config.yaml
n_layer: 14
d_model: 448
n_head: 7
n_kv_head: 7
head_dim: 64
d_mlp: 1216
vocab_size: 2824
activation: "geglu"
norm: "rmsnorm"
norm_place: "peri"
norm_eps: 1e-06
positions: "rope"
rope_base: 10000.0
rope_fraction: 1.0
qk_norm: false
attn_scale: 0.125
bias: "none"
tie_embeddings: false
parallel_block: false
extras: ["capped logits"]
init: "normal"
init_std_qkv: 0.0179
init_std_o: 0.00338
init_std_up: 0.0179
init_std_down: 0.00205
optimizer: "muon_variant"
lr: 0.00202
lr_mult_o: 3.0
beta1: 0.93
lr_head: 0.00528
grad_clip: 0.5
warmup_steps: 200
schedule: "wsd"
decay_fraction: 0.73
decay_shape: "linear"
final_lr_fraction: 0.0
batch_tokens: 131072
seq_len: 512
doc_mask: true
train_tokens: 491900000
steps: 3753
dataset: "wikipedia_en"
Each number is 128 + 24 x the weight over its row's rms, rounded and kept within 0 to 255. Layers, rows and columns count from 0. The size above them is the row's rms in percent of the matrix's.

# layer 2 MLP down (transposed), 1216x448, rms 0.0564, rows 743-763, columns 112-223
size [104  95  98  97 101  92 102  97  98  65  91 101 106 100 100 105 105 103 105  98  97]
[[101 112 152 121  75  99  87 123 176 100 123 131 160 143  98 117  89 144 108 139 130 118 122  86 139 108 146 103 129 116 149  98 117 136 133 131 150 145 109 111  91 121  94 111  85 128 129 159 149  90 146 145 137 133 158 104 161 158 127 135 132 103 117 132  97 121 137 118 147 106 101 101 153 156 133 151 115 157 130 162 108 154 170 170 143 128 154 194 122 112 142 101 129  89 133 125 148 114 116 134 120 163 141 118 124 123 108 193 135 162 122 164]
 [172 112 143 143 102 134  79 136  76 152 145 176 156 125 130 134 142 159 124 137 111 128 154 137 155 125 120 117 108 129 134 108 152 126 127 143  62 137 145 114 107 165 136 135 144 136 144 117 153 147 120 111  78 106 142 111 113 139 127  74  97 105 107 119 120  85 113 141 116 135 119 132 140 124 144 134 106 160 122 116 104 167 170 114 135 138 138 135 122 182  96 144  86 119 125 148 114 158 131 102 118 157 105 171 117 170 169 150 129 128 121 145]
 [196  97 106 101 154 136 158 160 139 127 142  92 148 129 101 122 155 103 163 115 161 136 139 145 119 111 101  89 108 116 134 131 114 133 132 153 115  79  89 158 154 182 144 158 173 123  88 108 113  98 125 112 171 132 118 128 148 165 103  95 111 120 148 189 123 160 133  85 126 150  90 142 123 120 118 156  98  82  88 112  97 140 105 139 112 100 107 131 105 140 125 123 125  95 125 137 177 144  79 119  85 130  88 123 126 128 145 150 157 158 110 129]
 [162 123 119 147 140  89 145 121 150 155 133 128 132 109 110 101 120  88 110 135 134 113 119 159 142 154 167 137 123 132 127 102 134 159 121 106 128 103 151 139  98 102  96 150 161 107 129 134 120  85 159 116 131 166 149 145 107 104 111 144 123 136 125 126 155 141 120 120 131 106 141 144 143 130 107 104 135 103 132 141 105  75 121 131 131 139 134 161 116 119 133 149 135 193 135 110  97 100 134 102  65 170 144 145 101 130 127 101 142 173 137 108]
 [161 110 152 108 110 132 167 145 169 132 156 127 104 132  98 166 142 133 123 118 137 109 167  88 173 116 195 135 119 176 145 136 142 139 166 120 163 146 103 127 110 100 102 117 119 113  93 104 115 131 122 105 137 124 125 126 128  96 130 124 141 116 130 103 125 141 112  95 141 118 153 122 123 130 181 133 120 131 102 132 138 139 129  96 119 106 126 132 128  92  91 104  89 132 136 117 124 148 124 115 119 100 101 139 125 138 133 106 117 149 126 122]
 [101 104 138 114 140 165 122  79 105 166 137 142 132 100 141 115 129 116  99  87 115 129  93 142 102 136 134 128 145 110 139 154 143 120 105 141  86 131 104 166 119 192 104 105 152 133 119 134 106 101  88  99 135 105 147 116 137 121 134 130  91 123 122 158 122 145 105 150  83 147 133 157 149 130 121 171  85 153 140 114 132 104 136 128 146 128 109 138 107  95 115 142 129 123 124 134 108 116 105 136  97 128 148 161 124 151 134 151 113 151 116 125]
 [132 109 121 140  55 143 140 105 120 150 113 130 136  98 104 156  92 124 141 147 110 133 121  83 187 113 140 170 124 113 113 136 119 153 113 136 132 138 138  92 182 118 140 131 146 106 146 135 162 122  85 112 118 164 145 128 121 114  97 115 170 101 139 126 147 114  85 158 121 157  85 109  95 143 157 178 118 110 158 117 138 127 164 119 124 111 124 125 106 119 134 117 131 131 138 142 127 150 114 117 123 132 113 146 147 146 120  95 158 130 121 146]
 [125 204 141  89 140 115 158 122 126 128  97 113  77 107 123 114 115 148 135 167 141 122 108  98 132 142 127 165 116 141 162 119 125 135 106 129 131 103 116 160 120 111 108 110 136 138  77  94 145 135 116  97  94 139 128  97 131 120 102 152 143 187  99 116 120 106 116 116 148 139 128 120 158 197 116 119 138 158 105 130 124 143  79 143 127 140 127 138 131 107  97 139 110 119 102 118 119 116 100  87  98 147 119 119 114 142 134  98 155 135  92  97]
 [150 169 154 129 142 135 158 141 151 115  97 152 165 122 113 156 149 109 167 120 169 148 175 106 147 120 101 150 143 117 114 108 163 104 111 160  95  96 140 136 147  88 120 122 114 175 133 114 144 123 108 151 114 133 150  79  89 187 132 131 126 109 126 104 162  66 137 167  41 124 168 112 104 141 120 143 120 105 102 150 112 137 130 125 167 156 106 108 126  91 119 152 166 134  87 164 135 126 140 125 146 130 107 102 103 121 130 126 119 108 108 130]
 [135 131 120 137 138 127 128 138 114 130 141 169 132 136 145 126 151 135 159 114 121 159 141 147 131 163 112 125 133 139 114 132 133 117 156 141 131 136 116 139  88 140 124 158 123  96 147 207 147 140 135 142 143 133 137 137 108 124 128 157 122 110  99 154 134 138 114 131 106 128 118 128 119 117 124 131 102 110 128 106 121 148  87 113 149 139 115 131 153 133 133 145 124 120 126 151 132 128 121 149 110 151 136  92 119 144 139 136 130 113 142 138]
 [116 153 131 151 129 124 111  92 114 128 170 148 159 158 145  99 126 125 132 117 162 144 130  93 130 125 171 121 114 165 163 139 148 173 136  96 143 107 127 106 107 123 135 158 136 120  80 136 154 153 161 123 122 109 138 145 154 152 126 153 114 116 159 174 128 151 110 142 121 119 144 130 176 155 196 120 156 137 123 180  88 142 102 132 128 155 139 139 142 196 156 148 126 121 158 144 129 163  91 120 105  95 129 156 144  91 108 157 162 104 109 137]
 [154 143  99 154 110 130 136 122 125 159 134 156 134 131 120 124  92 130 138 134 144 171 142 123 172 169 111 113 149 109 119 113 164 119 161 104 101 150 154 162 154 142 137  99 148 113 162 113 158 117 116 134  72 149 135 145 138  98 103 157 106 145 143 141 169 153 117 124  59 130  98  97 163 168 137 134 125 136  77 125 139 129 174 109 111 107 118 149 141 126 100 151 118 133 147 105 138  95 131 163 129 154 131 107 159 171  88 157 118 127 127 125]
 [142 152 124 116 117 172 113 115 122 134 125 144  77 123 134 136 126 108 157 125 110  83  97  89 120 129 154 152 160 143 136 158 155  95 116 141 118 119 143 191 109 161 163  93 135 139 103 156 127 151 136 101 125 136 132 137 149 102 119 130 124 113 118 121 181 120 173 136 116 136 155 126 144  99 116 108  94 116 112 179 112 184 114 130 114 121 140 156 120 104  96  77 181 161 163 126 117 111 155 122  82 139 130  99 114  93 113 155 126 103  97 155]
 [124 113 107 127 109 100 129 136 117 146 126 116 154 108 140  78 139 121 130 126 120 100  72  86 134 142 121 114 169 115 125 124 143 118 125 159 113 160 110 131 158 135 110 143 145 123 107 148 106 114 102 152 130 136 133 137 114 107 125 132 178 130 110 175 135 108 121 129 144 184 102 129 156 125 119 141 123 142 123 137 178  96 144 122 119 147 152  96 151 133 114 148 102 157 133 146 136 171 109 167 155 106 121  90 130 179 109 116  85  90 130 113]
 [165  77 135  90 118 141 174 122 168 153 114 109 133 142 122  96 148 130 115 151  90 142 123 132 170 176 114 153 140 132 139 123 134 108 128  87 150 143 138 158 134 119 141  94 173 144 129 137 151 159 138 122 135 112 114 110 133  91 138 125 116 106 140 131 112 107 118 115 167 104 101 113 143 141 140 135 149 167 148 152 159 150 105  80 124 128 156 128 125 148  87 119 155 105 126 116 152 152 105 103 154 131 162 133  94 152 150 149 133 132 149 147]
 [150 152 127  91 113 100 124 115 124 102 108 120 118 177 112 109 122 142 136 111 116 135  86 123 113 160 136 127  87 132 129 143 129 110 146 113 126 146 140 101 117 154 141  93 169 142 120 148 104 195 129 150  84 148 152 147 131 124 122 132 115 135 145 136 123 140 109 106 167  86 140 119  79 109 109 121 165  94 153 164  78 196 127 138 174 150 127 109 118 157 144 106 139 163 118 128 147 160 170  88 152 148 102 138 134 146 116 152 107 111 128 126]
 [106  96 124 149 123 116 134 128  97 114 129 115 119 130 150 121 126 111 143 124 137 119 120 131 149 117 157  98 109 149 128  89  88 159 112 207 131  89 184 137 130 129 139 107 126 136  78 154  81 143 125  87 145 137 142 127 155 140 132  68 122 123  91 104 110 144  88  89 126 132 165 103 184 142 114 142 129 115 133 105 125 128 130 134 119 176 133 107 111  81 143 171 126 103 137 120 111  93 116 174 162  83 115 135 178 137 122  96 150 133 127  94]
 [150 141 110 127 171 110 113 153 131 130 103  51 152 103 135 110 160 143  97 118 160 165 126 177 162 103  74 109 134 145 100 139 108 118 165 101 127 123  98  99 142 126 145 123 128 148 117 136 138 150 145 137 124 101 120 123 147 126 117 138 151  98 140 142 129 116 110 126 139 163  99 133 130 142  92 134 112 148 131 126 123 121 139 129 123 158 115 144 116 103 118 147  75 128 129  99 127 105 109 131 130 138  94 148 107 135 104 116 144 133  89  99]
 [142 127 136 189 151  92 140  97 147  77 136 102 153 137 155 132 151 135 129 135 138 127 152 111 149 111 138 108 110 144 146 121 122 133  97 196 109 113  87 149 139 117 142 104 134 138 121 149  94 163 120 139 150 107 137 144 133 115 123 145 134 116 143 155 111 165 151 136 127 159 130 136 132 138 138 184 128 155 126 113 118  86 127 141 140 150 167 119 139 136 129 143 129 143 201 147  85 128  97 129  99 140 122 137 100 162 120 105 136 118 186 135]
 [135 140 152 172 129 127 130 111 125 167 111 126 135 118 130 173 150 144  95 116 153 180 126 128 121 148 159 123  98 126 149  78 125 120 130 130 165 196 144  94 106 113 144 132 118 176 118  96 141 122 120 137 106 168 169 115 136 162 102 135 108 118 140 136 172 132 107 140 117 148 110 109 119 145 125 142  94 156 117 177 150  89 132 131 124 135 111 123 112 142 159 136 119 157 145 134  83  94 107 172 120 149 105 131  88 142 128  85  98 103 147 124]
 [123 121  86 154 166 141 171 118 147 122 107 110 127 141 174 157 152 118 127 127 100 113 103 127 119 124 155 145 140 123 105 115 105 126 111 138 108 147 108 135 139  88 126 135 143  84 161 143 116  94 140 162 144 135 143 137 118 165 149 128 115 132 171 190 155 145 159 137 129 132 155 172 118 137 118 135 104 127 141 104 165 150 110  96 144 138 136 107 154 118  79  80 152 147 128  98 110  79 109 146 150 122 134 154 130 121 143 141 145 168 116 136]]
# layer 2 MLP gate, 1216x448, rms 0.0572, rows 744-764, columns 112-223
size [100 106  95  97  99  99 102  98  92  94  97 108  94  98 107 103 103  96 101  99 105]
[[109 123 133 113 137 140 119 155 162  88 122  49 145 138 119  98  90 112 114 130 123  91 141  98 127 159 140 146 172 124 159  96 114 131 129 107 174 122 114  72 142 116 163 146  90 103 110 150 145 107 134 125 137 156 175 186 102  90 132 157 165 157 139 101 118 110 140 136 145 119 114 119 113 153 144 152 130  96 109 122  86 104 102 122 116 123 109 162 138  66 135 110 136 170 173  97 129 102 128  97 145 130 124 137 104 138  94 107 118 109 146 167]
 [117 126 123 121 108 111 109 127 110 105 120 109 106  94 125 156 145 117 108 111 115 142 130 121  91 144 127 149 134 160 141  91 110 149 126 149 120 143 100 103 131 158 134  81  86  79 131 130 117 128 168 137 111 139 124 139  86  62 131 134  95 180 114 147 122 112 143 112 125 105 121 124 124 138  97  75 110  95 107 122 173 153 105 116 116  69 114 150 172 121 111 119 169 170 165 153 163 143 117 138 108  97 120 121 141 172 173  95 110 102 145 119]
 [132 132  88 142 132 137 108 121 144 114  74 142 137 108 113 114 101 138 139  75 151 163  95 135 136 103 200 159 104 121 134 101 167 131 147 114 125 138  77 120 110 127 136 151  77  99  85 130 131 104 124 144 149 106 124 136 144  87 134 157  97 149 198  79 143 164 114 153  91 125 142 169 111 132 120  95 112  96 108 146 139 139 107 177 162 105 144 159 131 106 121 142  82 108 110 124 102 145 147 152 105 140 141 119 121 169 134 155 138  72 129 110]
 [131 182 135 191 131 116 123 149 133 139 123 109 166 135 130 136 127 151 111 102 115 134 139 174 119 137 139  85 147 133  87 154 117 151 125 161 114 102 105  76 199 183 133 184 104 123 145 129 150 139 132 126 131  69 164 165 167 107 128 158 110 100 107 119 110 166 156 128 125 100 103 150 134 104 117  88 117 147 124 126 151 102 151 161  90 153 116 114 132 133 125 156 158 134 112 156 124 137 139 117 120 156 128 136 113 138 146 133 121 151 110 122]
 [131  97 125 110  95  82 144 157 138 129 126  81 116 136 158 116  96 123 130 105 107 104  96 115 156 135 157 170 127 156 115  82 146 130 143 146 163 135 122 101 139 108 135 130 113 130 127 128 118 139 146 113 114 113 161 141 151 164 121  53 134  78 179 119 124 180 120  93 125 151 100 122 131 132 115 106 133 123 148 123 126 125 101 108 134 125 165 102 107 104 161 120 150  87 163 130 129 126 120 105 140  99 116 100 138 139 135 118 149 135 122 100]
 [114 171 151  88 115 108 106 142 128 138 106 110  56 122 128 154 134 114 171  96 137 161 156 131  89 133 138 103 127 115  95 171 134 128 142 104 128 146 153 142 118 143 143 126  93 151 128 126 100 137 132 114 141 133 136 132 152  96 165 127 111 114 143 126 103 158 166 134 138 142 175 125  97 138 135 122 101 128 116 168 182 131 151 148 113 137 123 141  75 150 159 143 146 129 157 130 156 133 133 130 165 144 115 127 153  99 107 102 179 106 180 147]
 [115 146 152 142 157 180 118 162 115 104 104 107 112 114 125 145  76 122 125 153 121 113 117 114 128 108 137 131 102 170 102  87 148 139 124 114 103 123 142 120 143 136 122 143 118 143 126 137 118 101 132 135  71 112  78 154 153 129 112 116 123 144 177 142 112 114 122 110  66 158 125 138 116 115  91 137  95 102 155 128  90  95 102 151 137 138 109 117  94 120 129 164 136 107 143 170 128 149 101 118 144 149 112 128 144 139 146 141 103 126  97 144]
 [156 131  87 175 126 114 131  72 118 127  95 140 151 132 109 117 169  94 144 121 133 135 106 103  93 120 141 127 113 121 143 107 118 155 142 116 136 129  97 138 132 151 135 140 143 142 115 111 125 128 128 113 108 106 107 148 169 102 157  79 150 144 124 128 147 121 138 114 148 132 171 101 159 113 136 186 121  86 102 125 146 115 131 113 204 107 133 162 154  85  98  93 129 143 143 134 124 116 147 116 115 154  86 112 125 136  93 128 162 150 116 123]
 [ 70 149 133 154 152 157 114 144 123 120 129 137 108 130 151 147 137 123 115  98 106 117 131 166 124 145  75  98 158 123  95 105 123 108 131 109 152 172 173 125 137 149  89 164  91 148 168 176 103  98 147 161 147 128 150  96 106 123 117 126 126 120 144 158 114  94 114 111 167 161 138 123  84 131 130  79 103 142 151 149 129 125  91 171 155 143 127 104 127 115 145 126 138 157 135 134 142 139 115 154 140 138 132 129 130 167 148 125 170 141 147 143]
 [ 89  90 120 113 135 156 114 141 160  92 157 143 142 136 141 102 162  98 105 116 107 139 148 152 120 151 112 164 114 118 207 122 111 104 147  98 131 121 124 123 122 104 133 135 124 104 113 158 133 131 131 127 164  96 144 147 133 134 153 135 106 159 198 146  89 107 125  93 125 115 137 101 133 126 142 147 168 115 108 119 153 126 109 186 110 127 127 142  95  91 157 116 162 130 165 129 160 155  87 145  60 171 126 147 119 139 133 146 147 102 171 127]
 [117  95 125 161 138 124 124 154 169 137 110 150 106 133 122 133 133 125 186 100 115 153 125 133 158 103 104 123 201 131 105 136 104 103 146 117 145 183 133 177 112 136 113 108 169 144 128 133 138 152 134 103 126 153 106 110  94 138 116 160 123 110 142 135 105 108  99 126 130 124 119  81 173 156 129  94 114 129 142 180 109 132 113 122 137 143 106 131 136 131 104 217 122 154 146 147 178 125  82 125 165 104 138 111 120 139 115 157 129  98 117 148]
 [116 139 106 146 129 122  97 183 130 153 175 159 142 142 139  99 144 140  91  95 133 119 142 162 138 126 157 106 145 133 131  77 100 122 130 128 149 135 135 111 165 144 108 138 152 145  95  82 120 140 130 129 140 117 124 140 127 195 135 145 112 140 144 130 179 134  79 138 125 116 120 142 102 115 146  96 184 110 135 120 126 111 123 116 150 171 118 154 114  97  90 203 133 126 131 146 132 152 146 160 132 119 145  88 177 102 139 131 149 155 159 110]
 [147 132 104 134 142 147 110 170 195 141 121 143 123 130 147 135 123 133 134 171 149  97 140 138 151 109 112 125 121 134 134 131 166 156 106 150 104 131 146 108  89 124 123 124 140 115 199  84 117 104 129  99 110 150 156 122 138 130 152 100 141  96 114 109 110  96 136 145 196 130  90 155  99  95 125 103  71 137 133 108 122 106 132 140 142 128 155 138 153 140 120 171 163 133 147  98 135 110 159 153 156 150 171 100 154 126 118 152 127  95  69 173]
 [157 145 134 132 125 112 153 114 152 165 123 125 159 113 134 125 124 169 111 151 122  97 127 157 128 141 126 149 120  81 150 148 101 147 116 141  92 125 150 157 145 127 125 147 106 138 160  88 104 121 106 127 116 136 123 125 117 156 107 104 133 131 139 151 127 118 123 121 163 136 105 112 157 174 120 179 122 182 128 117 112  96 120  49 135 131 130 150 150 174 108 140 123 168 129  93 132 135 111 127 128 125 102 129 134 139 110 151 159 159 134 163]
 [ 85 149 181 151 107 146 161 151 112 143  90 125 117 177 102 146 112 147 135 124 140 113  81  75 148 157 194 125 101 162  97 132 124 132 110 108  76 154 100 112 125  80 103 109 160 188 159 136 106 171 104 155 104 148  88 144  73 147 127 128 138 145 119 148 137 120  74 159 120 133 104 103 111 117 118  99 138 103 153 171 120 152 114 108 149 144  79 162 125 125 107 148  94 148 122 120 150 135 164 102 138 104 136 111 133 100 161 142 114 123 139 104]
 [141 141 130 157 115 157 162  97 102 117 148 164 153 120 185 113 147  94 119 121 135 121  88 104 162 130 122 132 151 116 137 121 104 173 110 126 121 123  78 124  92 180 123 145 142 148 119 120  92 113 112 132 150 147 137 111 142 166 153 147 120 109 158 112 121 107 141 130 118  73 125 111 108 130 137 104 134 152 128 103 145 112 126 127 129 175 121 110 100 177 124  87 159 108 153  93 139 131 111 129  88 134 167 134 115 132 120 119 130 150 189 122]
 [153 137  94 119 146 134 150 133 119 151  86 151 154 103 107 118 149 121  99 144  77 124 104 155 116  78 149 131 113 125  88 121  92 115 140 116 121  93 119 135  80 146 107 124 127 157 140 106 110 111 140  74 113 128 127 112 143 120 156 109 143 147 164 167 150 154 183 123 141 133 136 120 134  70 127 116  91 143  96 181 130 123  97 137 117 109 126 143 143 128 108  99  90 114 100 110 183 116 133 140 114 159 130 133 107 103 139 123  95 125 128 137]
 [127 123 119 102 157 164 111 119  97 146 159 117 148 135 141 101 153 122 141 144 139 117 137 108 116  95 107 118 151 123 137 106  99  98 126 149 138 107 107 101 134 129 122 160  77 128 120 127 139 166 118  93 137  95 135 139 144 124 148 115 110 120 133 109 122 121 145  88 147 156  94 160 160 142 143 112 143 157 151 123 125  94 128 129 148 122 125 124  72 133 118 134 107 125 143 152  95 114 127 111 130 168 142 118 116 134 161 146 104 155 166 112]
 [ 93 150 163  96 171 165 110 144 124  82 161 167 154 110  90 121 118 118  66 156 130 143 132 148 142 127 132 124 152 175  94 174 100 101 118 170 136  89 137  90 126 148 125 127 122  79 105 139 148 145 126 156 138 163 118 115  98 123 138  78 151 118 199 138 138 101 141 115 121 119 110 160 154 147 150 129 129 115 158 169 130 170 119 127 159 124 110 100 172 150 134 127 106 109 123 107  99 119 104 121  92 155 108 118 128 115 162 125 111 114 130  70]
 [130 157 114 120 166 129 138 166 142  91 134  89 138 154 129 109 142 102 125 163 138 116 130 178 139 127 110 110  95 119 101 137 154 154  90 147  83 146 153 104 116 141 137 155 116 150 147 143 204 101 111 152  92 142 140 128 133 145 167 139 115 165 114 141 131 134 151  82 127  89 144 120 148 166 126 139 160 106 126 137 152 146 149 103 123 128 149 158 116 120 104  99 145 156 101 160 140 124 137  75 136 130 156 144 103 123 138 159  76 128 117 122]
 [108 136 102 117 121 110 170 131 156 118 149 145 121 172 157 128 114  95 147 175 124 153  97 127 128 150 121 130 136 107  95 151 132 116  70 116 129 124 145 125 129 167 154 146 124 105 143 103 128 163 134 161 125 117 100 129 113 107 147  94 129 133 158 144 116 148 130 146 129  81 150 117 105 136 143 115  73  85 159 129 134 136 111 140 125 107 106 123 162 130 149 119 177 114 137 166 133 151 123 108 150 134 123 131 204 150 150 104 170 116 164 121]]
# layer 2 MLP up, 1216x448, rms 0.0591, rows 744-763, columns 112-223
size [ 98 101  94  97  92 102  98  91  87 101 103  96  94 106 102 100  97 103  88  97]
[[163 115  96 120 135  97 125 164 143 166 166 159 125 177 136 122  86 133 132 135 112 129  84 127 183 122  97 130 118 121 143 162 152 172 126 110 105 126 135 159 129 159 113 104 141 115 144 112 140 103 115 123 120 104 167  94 171 114 163  79 111 154 100 135 128 138 151 113 128 159 148 118 135 125  73 143 154 131 156 138 136 150 185 161 147 117 177 123 117 130 128 130 124 162 155 104 161 131 136 147 125 122 105 168 141 139 173 100 114 134 160 131]
 [120 151 124 148 159 118 137 150 156 128 143 107 101 171 135 125 107 115 155 127 162 128 113  91 141 116 118  80 109 134 123 117 186 156 113 115 126 109 129 132 136 157 105  97 161 164 132 109 148 104 127 129 176 133 172 125 127 128 110 106 154 136 164 135 108 119 135 103 115 158  98 153 145 137 115 125  97 140 156  87 120 126 148 111 154 128 119  92 127 118 125 130  90 107 113 169 115 125 139 133 138 156 103 140 123 159 145 132 133  96 118 136]
 [128 114 131 177 100 102 168 137 178 101 123 136 111 149  98 125  84 138 126 126 125 128  97 144 127 121  81 145 119 128 104  86 131 135 151 137  84 119 131 140 123 112 132 126 168 164 118 177 100 136 131 102 136 129  95 108 100 110 142 115 161  94  95 105 115 175 161 118 141 100 155 129  97 162  98 118 100 114 114 126 141 141 138 127 112 137 134 174 142 138 140 116 128 149 137 130  96 150 131 106 117 160  93 114 135 154 105 129 155 100 124  93]
 [135 171 166 101 132 143 153 137 105 124 109 141 122 165 103  95  91 127 105 117 114 153  98 131 133  85 137 134 140 116  95 115 136 117 134 127 129 151 139  90 141 131 146 135 128 130  89 107  97 136 121 102 102 143 123  87 138 119 113 115 109 140 114 152 135 140 132 121 172 125 115  99  66 119 102 128 151 121 112 134 142 150 148  84 125 129 143 159 112 130 155 110 145 151 116 112  93 108 109 142 158 159 152 123 126 129 119 136 109 124  75 180]
 [149 104 123 144 144 155 122 120 119 128 113  81 142 108  91 139 146 114 123 120 144 152 151 139 140  93 107 100 150  87 136 125 119 137 143 104 121 123 129 137 161 156 111 138 130 146 120 109 142  79  79 154 119  98 132 122 157 127 133 180 102 106 102 115  82  82 111 124 124 121  97 192 138 151 111 130  68 109 104 138 166 121 129  96 112 117 130 117 120 149 133 120 141 146 127 138 117 132 107 153 156 104 157  85  97 117 150 146 111 136 143 122]
 [127 130 132 120  81  86 101 137 125 103  85 143 127  90 157  81 138 107 107 137  93  96 141  90 150 160 132 130 137 127 110 102 164 149  86 175 146 123 142 146 133 119 129 156 131 135 131 150 109 111 154 109 109 118 157 104 141 151  89 128 143 100 151 115 148 163 106 145 147 122 136 118 132 141  98 152 124  68 156 112 105 110 147 134 108 125 180 113 110 143 175 120 103 114 161 142 127 139 137 163 111 106 157 111 105 136 160 124 143 131 120  77]
 [109 152 123 125 113 122 171 114 122 123 110 151  82  80 121  93 164 188 142 107 112 150  96 125 149 146 106  89 145  91 163  81 168 153 113 135  97 136 116 132  88 125 137 141 103 119 111 125 110 126 112 124 119 137 163 114 145 105 114 118 115 117 122 151 131 163 104 152  79  89 111 134 132 142 132 128 128 145 107 131 152 135 127 137 119  86 138 157 169 143  99 124 135 137 114 146 110 102 119 122 147 143 161 155 151 123 135 126 157 149 131 126]
 [113 136 153 102 153  84 108 145 159 114 108 164 101 164 126 150 165  82 148 138 141 116 121 144 135 140 134 132 135 126 121 112 130 137 131 134 109  63  94 133 152 127 127 109 140  90 143 157 122 151 131 126 111 137 193 116 105 152  74 114 120 167 119 139 137 122 148 142 172 135 132  87 200 154 117 124 157 121 128 120 141 209 163 104 179 101 114 107 123  95 104 108 135 110 144 114 133  87 143 123 137 114 126 120 141 142 135 120 115 140 191 110]
 [170 142 111 121  98  97 115 104  86 112 160 116 168  94 123 140  93 115 106 135 147 133 122 100 148 128 187 153  93 148 174 146 123 147 125 139  97 109  83 129 128 134 172 101 195 123  76  61 123 135 102 125 129 136 107 142 210 120 132  98 149 132 133 124 139 127 118 160 137 100 139 143 116 148 135 134 166 138  95 130 115 115 150  86 107 104 135 149 129 113 109 123 147 111 138 127 135 125 151 133 125 141 130 151 137  88 118 129 115 107 126 116]
 [140 141 104 174 142 118 129 141 113 176 113 100 171 163 166 150 136 124 137 139 124  97  70 117 142  87 106 159 154 144  89 161 148 142 137 156 143 145  95 108 118 141  99 151 153  92 136 120 127 142 163 158 115  87 103  74 150 104 114  95 102  88 164 114 126 165 107 152 142 127 118 162 125 130 140 153 160 114 115  90 129  71  89 118 118 114 118 134 168 150 139 140 108 140 129 141 102 130 115 156 173 106 112 131 103 107 148 115 134 142 124  92]
 [132 157 123 151 168 126 132 123 121 138 113 101 165 116 140 134 160 134  98 130 104 148  99 161 126 153 170 127  99 105 148 183 121 179 123 134 111 115 108 129 119 128 159 126  85 159 139 133 130 133 158 147 102 109 154 177 143 118 134 137 137 153 157 142 136 133 172 138 132 120 116  94 118 133 145 165 155  80 139 113 132 139 130 109  89 122 145 110  92 129 124  51 148 109 122  84 113  93 106  83 135 171  88 139 179 120 116 101 156 152 115 102]
 [162 111 141  79 123 165 133 136 119 118 153 136 120 136 139 139 130 137 129 173  94 157 145 178 143 110 193 145 105 125  89  91  78  98  93 128 104 117 112 133  92 125 138 148  83 116 144 104 122 134 150 102 116 152 119 100 147 162  91 129 118 151 134 167 156  86 120 141 120 159 174 158  98 145 139 103 141 145 143  86 109 105 160 115 150 125  78 129 149 129 126 164 121 129 138 138 122 128  95 169 125 144 125 130 159  68 117 115 131 140 118 140]
 [149 119 120 183 125  80 130 156 138 121 113 148 125 151 139 113 114 156 168 147 148 118 105 132  88 140 116 119 158 135  94 183 115 128 149 127 157 123  82 160 136 125 110 112 105 103 128 102 116 100 166 130 138 128  85 149 161 139 172 116 106 187 129 134 154 137 145 119  96  89 168 148 119 138 125 111 150 123 125 133  99 145 127 129 136 152 107 105 106  84 105 143  98 120 113 150 123  63 108 160 154 122 137 129 116 135  67 142  76 136 110 108]
 [ 93  91 114 130 122 113 130 144 124 148 160 110 120 120 138 129 110 120 123 103 118 137 127 140 128 138 164 141 103 157  99 122  97 135 166 133 135 151  80 148 133  65 122 112 161 136 108 131 126 130 117  95 131 124  80 140 118 125 121 174 116  82 142 121 170 146 115 125 108 106 101  90 153 120 128 167 112 116 142 199 125 105 106  86 161  87 122 128 191 159  74 112 132 148 115 112 111 154  67 138 175 105 123 130 142 121 124 150 109 143 111 124]
 [141 125 175 148 144 133 109 135 131 148 144 107 101  98 119 129 107 116 154 134 128 120 135 115 122 115 133 164 143 130  85 122 155 118 141  85 162 118 156 123 103 139 166 135 103 120 110 115 112 130 151 109 104  97 161 120 114 146 109 141  92 117 104 111 108 184 124 119 154  86 151 114 187 119 163 150 121  96 144 121 100 104  99 187 138 143 108 107 126 107 141 101 193 133 111 110 140 129 170 183 112 121 140 102 109 120 107  94 110 152 141  67]
 [119 126 125 128 142 119 111 131 185  98 125 158 121 119 151 165 138 148 102 149 131  87  98  99 111 121 117 118  87 100 134 114 109 114  99 119 112  91 144  90  92 164 135  98 139  97  85 173  57 127 130 102 151 149 118 130 130 127 115  83 101  77 138 131 141 133 113 111  79 144 130 104 150 102 129 120 162 200 145 101 139 117 166 186 131 137 146 115 135 135 158 122 130  98 147 131 147 195 123 137 156 108 125 121 143 110 100 155 154 110 126 164]
 [133 135 119 104 135 135 110 101 125  99 120 119 146 108 129 130 129  92 104 146 125 171 129 118 140 165 142 157 138 123 100 136 112 128 157 101 122 114 136 156  79 111 137 100 155 173 149  97 110 107 122 158 141  78 155 144 156 106 115 128 122 136 100 163 153 113 118 116 122 152  96 120 145 145 106 156 127 129 124 107  91 112 159 163 145  93 163 118  76 154  95  76 125  88 135 101  95 112 124 196 142 109 100 147 118  84 134 129 124 147 140 112]
 [175 108 125 126 119  86 119 121 164 132 149 178 163 149 129 114 148 126 159 122 112 145 120 134 111 166 147 139 118 122 141 155 152 122 143 136  69 157 109 142 130 105 114 130 172 163  90 199 111 115 122 167 108 136 144  99 120 132 145 139 141 134 113 135 139  69 119 132 142 129 149 165 100 122 122 119 139 117  92 122 130 120 140 137 137 136 103 111 112 153 126 145 118 119 132 113 117 169 119 128 131 131 152 107 133 127  81 138 123 114  75 142]
 [101 152 115 138 114 110 168  89 160 121 107 103 101 108  83 145 141  55 103  55 128 146 113 148 140 148 124 130 103 131 153 145 115 125 115 118 138 121 130 105 139 130 140  93 143 134 115 114 144 160 150 135 148 136 148 130 110 149 155 157 132 100  90 111  90 154 125 142 117 119 126 139 114 129 146 129 132 171 132 115 163  88 132 169 126 124 160 149 113  55 114 132 150 114 156 114 145 119 126 132 139 153 106 190 101 113 149 113 123 109 105 152]
 [137 156 120 121  98 147  99 134 105 148 136 155 132 122  87 142 146 137 120  92  92 130 120 116 171 198 152 125  79 105 100 108 158 106 179 151 121 149 126 115  99 142 139 136 125 110 114  97 111 126 136 144 160 142 146 132 138  94 123 113 121 124 112 126 146  93 119 138 148 177 125 157  95 150 129 146 105 136 111 141 161 171 144  73 109  97 125  96 143  94 141 135 101  90 109 136 120 101 133 135 138 143 119 150 127 120 131 102 113  77 126 120]]